Each number is 128 + 32 x the weight over its row's rms, rounded and kept within 0 to 255. Layers, rows and columns count from 0. Numbers have three digits each. The size before them is the row's rms in percent of the matrix's.

# gate: layer 8 MLP gate, 128x64, rms 0.171, rows 73-103, columns 0-63
# up: layer 8 MLP up, 128x64, rms 0.163, rows 73-103, columns 0-63
# down: layer 8 MLP down (transposed), 128x64, rms 0.111, rows 73-103, columns 0-63
gate73 096:158087133153180120145118129173138100085123141174108173066141129179126142086174123095141150131113063082096157131126166122155148121169129132128150117128102165140171121128185065123087122217081156
up73 106:209124154117134144096154118079112124146114125068141191079125174187140144106141121207105110159183084133111103153136102111163098148101116174157102189181140135153157113106171107127117149099105110
down73 111:127143121172177156148153084139146117129142148092054135119125074161155108157153139163134139088101103146119106149140196111135164128204084124092120110093084152124053076180125093126140102177086122
gate74 101:085171170085109130143128144097053129079125170133171139071170166101096111178121131094152180122066100139130123165139126128129158132157184119133156067099167157099106149084147126139151200129143140
up74 096:102098173155132120098078118128188068142159135148032078113129134129173126148138094121129119106128163120112092211116112105123174145148145130096128175101156131110139186115143119111091079101173074
down74 097:098142113149119089139177166138092194091108112091201126112156146160084161116127116094156097133105119155205111130106129189100128134182098178101179092147141145150124153139127127078177164159170155
gate75 103:132144115137119117058121083114115153117126114132111125111155116081115130116124087204163092108113096069108117114110159151105143127136064096091085072122104113151142097129094156104180245125137161
up75 100:099197075113138137092156136163057128084106121118091136146126139099145172167136107141120117154151159118142140100190119141098161135097113163129094157127139138041113132139129164058112157182085194
down75 107:154075141057130244152113110107118071147125127135173107175124115148115112151163123087132144124098090181152155127131143085133124133146162136100189198142082147154136124110128156122093080154118113
gate76 104:161159060087177075160169078108146150123125165173160132124128119145160113154194113128062127155137140085148130187130201123105149176162104108114155135141117168070087161115133146102133155141127165
up76 100:172144139140129132162145136138126108138178132129125152058119129114105202110157114128131111179107102159132156135091120165146178089156120113089095089191159091193152104082122175127148139172038108
down76 101:165205174143153154131174168113130121106155128088138147111111152125068102108179174115129140117158116144105055074125079118120114156145097088131135092135076119163124184133093143209179134136152129
gate77 098:067213157119176090064126122114155161143158165133128109128104161135160126090094092130157118114117150096092070129110135148136133099127067150166176129085070123085165127151098105099108063121158111
up77 100:127099097152156165112134158153089056141099105093120124178141191102123156100041162108153090134143140169140088099130104128116075132127149165094132113143150150093228122138164094133171107101121126
down77 090:157098103125149167119119114113113117118153075114145139115144169125143077104134174087124077105219190174066038116144120186118085128123163154096133110147088150094148110143133152129105099104156104
gate78 100:111115173105145129118156107117105170111101139155081108125074135146129154127110151105036080146154149139128102110156176147125112137133153070147077131192078195139163141134051102118101144181096139
up78 096:111140130090131116103121132180134105150183132170198130164119178179120112132124183101143148131102154166105099111135172039183179083097141087154148123085155130108156071086159111140163105116144134
down78 097:123108180153126101079122120169128057077119111157084118078096104125106137116176104132116114085155140152146137066115155201148159187116154146079080141167117085141118098121105135120115176145144058
gate79 095:138087136146108174153097130098179148145112122193095077140168146110117136130101108110121133082085117155082158097088162128111052104145173106158105053113079122111166118139106093155155111154187178
up79 107:130116062173172151096128174101076100104199123096113170103100133118166117149144155049100128174080124116081189109158119157109101166086119157161138134141131119117061103125122098115146127083156116
down79 107:107069118150188121184059127204118116124112161119098169176114119176146106139162066070122107190102092131150130176098108153113150179118178136105090101131102104098140112119102102093133125127139139
gate80 103:099067161074152166116063105161090099136113100142100085144098151053165124119110105141138109142143152095072126129107114205141151142139142167093145091128131113078123122165093104125163181085174159
up80 096:150150128117190175056155132170147116186167132123098137145207099132162131119144126106120107077185136147117133121132150152147199048067138136163130089151147103112071120140147143120107156159126148
down80 104:106118178081075111155153122149128140130141066137127164109108177158128121149145079165105074138147094117126127157214127141137089074126149110115062122114167127110130108157055189124184104128161106
gate81 086:169167129146117091124151108140097102119114134093226122158100117179141110116168185109114134133180115086091162142077137150187132133140149109123137130140168054083079132133158104109068184131128151
up81 097:124109156131188145107187169143170133117085156137160145092123159135084122153111124060111160091112164182145105106113109074149137147182109102157193121162168137164170141162068131121183131126087090
down81 089:125171123132236125172123190101169114153151133109123153159089154074130153105140154098107068106120132166145142129135128155141084159185105124174144130090088106093139116140133081144178102063133097
gate82 092:156142177139113081139122159107178091131156123077111105088068139117068123095153127129051137162170116073121117120136170154095121125163106126074148108125090105130143132108163087132159103181041148
up82 098:121077104144172155118083173138169134191149144116163171091132068154143170094173162145138108116075192151171097109162140134129101106063140159142107172121097154143127079109173105075156127116145147
down82 109:113133158151106188131118171166138141145146129155158189122136140176075095097128099098140114155109119173174100107186161151062154117052171092188097150103166113096110125133145130162144117146112191
gate83 100:103122144119152116161074134137136091125072105107104141157163081153122175165127156140131141154191130122153125113099093169106205164141118098074124190173164159088186146171063111123096135130086124
up83 097:127168198086108100046092089156112115104129137144139089160174167135140130137145164151093156120111119156162171173134163086153051080098148102135154108154185091167146132109108139127148137069146143
down83 097:142096120127144151160104111124121113110143142114135145155130115135172137119134071051106175135154244120110050082117092109093134185105106142140096176102160144113124121125101145116183102110074155
gate84 100:089156132074130106134095177188106123073161160124113132140145136144149134186064085129135151160118173157104098126094120115107165177139171077162172122126080162065157185139091101122101153119166147
up84 096:140132153095133124182150115124145137080163108101102077124088192190138132159134094169091138181112141207140146099149156076087100168130130139182108184146084140118119106150161082157122116135084166
down84 101:168079152075073115132171047122153122094157142140167139110121153175127138136150150145131108117099140087129132084139113053092154096099140138145116164152134092166089137050180067144127094144099147
gate85 098:103109111134120190157122114156162115113082156163087093178168080064053196117094090093108184137154120099080125112123130131143174114135112155126129110143118103112102086100167118149111122138150207
up85 098:103097155064126151102176134071039108131117144124170151166088115105122085103147161180112133171119117150169092119107155121161194072102115076082118110130084087105118155120093118132102165123119106
down85 099:123129141090082133108095122154128134145121112120077157147161127137134184154097109122154080100118169148153119127091128028139121141063070160186089102100133128152106092106190149071138192113118108
gate86 112:131094184112114143084131179120148105091193132200117128124106091099127169127144142161094113119148114140105100106089183113075133176195148135150114094119121170116139205161165093120184150120171136
up86 094:137112138113070125113123114100120172137158130113125140118129082123127224135081134170079032137094139122115121107147179127119072156122147125125134093134181101121119113104207103055113142106158104
down86 097:101136112145173149192136051047129162129053150085147139137141121094104087117149176138087137119151088096108141180059121121143111130099127132062174148155109115100096104141114104110163106135101113
gate87 104:089058105092142173117176153105140150120072149187125119103140130160116143171109081113101130128103134121147127119079081125149138142165212145137114124137119106137193161125186125129118143182060183
up87 094:122102186134107143089124173143115161094155122154119212097150115142172160161112097132144069144092153096167148144183168078099180110115112186150103128124091167145162145068062144108106112133133134
down87 088:158141160132157160158136158142097117161126091109146189115115127165072124141108099112188197137178117101145169187130141151080142140142053127202088151114109113149105083144107162172077137137130102
gate88 110:164147111115185075170148133129111112111181098174141112139091074149133132147180148108058090166188168078092107182131148160111115103158151117130146096122104221125156149107103132145114101138105108
up88 112:144107109117126173078109153147142180121120142089082107151139086181107126144078117095145122087152110071152183093070060153075098142125166109132136154111106099188152138122202109077132100129145133
down88 114:125114180130074160173077171115089112177155129136140123129128147120090171113104139093167171053097121138198154103150120178117113141142087099101102102113122094159094152104099050113125172097158155
gate89 096:130103152166130144131160155098158150149125086169147157105125141118149159089160106140123112150086139171066143099133146158177066088134172078163124073229158083172155140123146156084164113150130128
up89 106:075134166104156150138154168195150096114135122151107129175113123068107110086136123107168099107054146128126150103098123081121145071105171093116148128167125116165100076114150126111185056151074156
down89 108:187114146151062120205145106105131145099129115137118132111105138067107136097146151147185115092149066113158084145165117202087108085167098174113109144118151137096131151152093136144094118066119176
gate90 077:160148141124087085153074160203173068104110118097138112143128170168109110081118168139136098132180096070132165145117083107153151110111156161117125095179179153097150162144134105162179091142080126
up90 097:157135116140087074117145085115137119097123146128114111175163169105166170130178107129151108174097127088191120149143125159098164153144117124069123078175137189038180126110152161118132088143082133
down90 081:153139119135099105112162089146093107206124176136172057124087109132098059124138084149131104128121097070147118126123135181122107082122140133084115153084136089143168078138165146130102093093076071
gate91 100:099116160187145129173100137059175147169114072148146099178055113124122112149137111133071112171134153158131139111169137127145139077186196108129127134174089163143145137180137109162175111148122103
up91 116:106085127092110137103128124170067139094134186147061137089128125139159108031130162151111088170134089085113110157122092145149140160069134160158094103091142124096127131113119147127113108127046175
down91 103:133103092132212074066154066125146137119143168119178092112137137118073107190139161095059131101122128109144099141122113101115147179139167124130088120118094129141176144105148128163122132119041103
gate92 099:117158131083157175117143106098102109123160124125153127121133124145188132112121042130120094149144127192057107154152169184123064122150067114126103123126079181158094158119145092068159156101149107
up92 101:148094119106103144173071105167095088085126113075202079182117132091121105131204123146082120180159150114114061095112161164082118129153182135087107115150102130117129152107101133167121105148113120
down92 114:146137107121091095088076088143153134111150140128103087114146113123054104160131104150078114120110128056124081105102110004137097155152144150067160156114136101122094151108127158128138117173138160
gate93 125:074093124128199159080053141146126186114101117105107111137141120067121152110123134163093060204129160139095097124120139146113176117172121149128125099147137095075100096163186142115145136161125163
up93 103:131104113115127146130166109116175087087130124148163100110089118195146099124115160085092134095169132109154078111093166127124108151138143144113145123078091129094163197092142145141069179214154068
down93 109:109088158165089151100113074156083155170088125106090145128147146124110134100152176141118131168117103122104108117124113145108162113156182122166082071137156169091130077139112129172189107055117208
gate94 100:112110186115104131135117135175164136086146150153093072101059099095111082152109108125108114156184114077156125102144116173094146178114138115046099106126150109125178148158189069162137131126097152
up94 099:129129149133156096156094170132122115119112137138178150053112072092111086183103135149159097136133202152150113071090071128131128119209112119115126099142148098174101124128135166090085168084125085
down94 108:147124161125064103119104161175130069076149174073129116105087096090104101148117125077121138137117120095106109145198127103147101087122073118101096175170158054186116123176148117114127106158127112
gate95 089:109168138082191142127135145135130134153078188154145120131060121081142153120132115122075085115112086129137128113106126155104152079111134159126137168126064136091115072164099118153179233139147112
up95 091:120168162130177127127094136158135099105124157145140133126180150167151125131122168110170082129083129112207163092141103139167127137141103151097047114130144090209117164092098121156114088099061171
down95 098:094126098142197093134129158146087119073123162148126155135113130192090116134050131160159144088161067094138181106086116172131147140177123147106164080135127147146112106142152090117145108155060076
gate96 101:140074130154155138186109113104125103179166110131095118154126121036124106113144109137095176159183152165133141138182124167164110150086139117064146120183123094101111097150118126118105219164121122
up96 095:236166140090144087110067189155108086088171152130123109124178162093129103136094119125135109170104108135099187135162179119126142167134165098094124125145148130142160073124165138113152157166130157
down96 088:115117135150097154155120088146168145139166160142135131159140074199185126198130066169149105115123137138112155209092100090115149155195167102166061122160161139147150116145118153100132120099147130
gate97 094:172185092114156125109148084108154135095107105102152123132106112147102159160175113134140106212161136169123131072154138134121146176128089073059106130166061125082086116124147079150102112116113182
up97 091:115144074129110087127086111095152095074132151134158130074204202146123146141132097171059095113153104130130128150142109110115098148140167056153070141155125139138134148104139076110182113081097151
down97 092:115070119052109172152148115133159115082119136174139157144168166101150116088120100169104075095147067124142113128173074099102131101111165127135165150181134089091146119136115087154190113089078162
gate98 096:166177127113107153141160111187117132150167131153039095087082136177152160167152101134148104115128134127085175123149103138061052129151143130201152131146145130118138085141082096098101164149137123
up98 095:201199132134151192106143154108170116129139108075105167143132140158131124111149118149143160134088135143141122095131159113198126140113065194079164144092164131141100114106128179127130148071153062
down98 092:148092105145126162082131146181148161130094150104161096107134095133094094137103125141089131188122046126108132106161128071192151172114137119091190144130147112086152131117128204150192122118088092
gate99 097:141098145142166148134121170093139126169102151126131143158104056134163090127140110105125109163171114136147096104171122113154174124183119108082174035127093158108200118092060145131104170145141170
up99 115:189140074121142112136130125139098083164137182138196126096114113141182118093097088127126135153150123130163117144211139167084169108113115118045139133093163071147132067140094140114111173100131133
down99 099:110161158083168080161168119080130088133151142126087132140125141114140088154140121157130098044091144149126066141097079158190152163132096082108097116117114158064105176171134138121118158091141184
gate100 098:116177122177145087073056059154090137176078089197136151063187076126141100087172092152166119153134140118143151159161129145109109142123139109126135096168146127132115088129104164153127116137118112
up100 101:123123129111117137152130125127129157093128117156117157160094176056093152143045177135193105144150160104076078106048151157112154144162086105151159150127148092069092089128087107142153122103108107
down100 106:099078152081120151079141100176158134130102130173158076087159121134136145134111135175132093121121113181110143108136093161126159123089111080077169126158201122116134116075108160096153174204124180
gate101 116:139131110079143149108100153145153187161158133138136133128160180161172103094120145083107085134113126143109189105145106127061177069186136107122134088216106140191120114132173098096149114147094125
up101 104:065106101124128166103143107093079144131109132091182161114127128100138127104108173148154096088113151042093123146114112132148193171123143166106179124100162146142075144130146145153173132067085193
down101 102:124110155141131120086071149147137167122122104165087159104176053120114080095097121148159170175166090131127147079152153119137137075145142057076141166174107105129115129107195128107140109102077170
gate102 094:131104129094142109070172140046085154121122090139099169154165096096129111143180139102160134141124094101119132079138079126069108098179149071091160117193126154117100093132087074119168117159147121
up102 097:112105121122090152129149101080102111100119093156115108128094102096189141132160135101163140079137108124162165057142105157238117124164060063125132116122122086162171106116155133167141102097111148
down102 097:148162145110119135136094067107071173079093096182139136091141082098090121150092118108129129131192116090136077113074128087119104097091065116090152148090130106094209101144094152134125101115112140
gate103 107:113132091146143128089101130118107111146161093147166140109157111202123104101140111152124056145103154125082119146119128153198138114162072148136122116141180065051137086094061112132153092167172148
up103 094:087083093088120175153185098099151078121111205102147113137142134125190172171138155142158106125079136154129131141170086093118128078199169134086119084142127175130111142150133145159121178164141112
down103 094:110188145116093072123137113169142129107052142143135071144073141088121163140088105096092124150128109106167081090151159131093073137165090146174114115167063122132131164150163172123134080121155085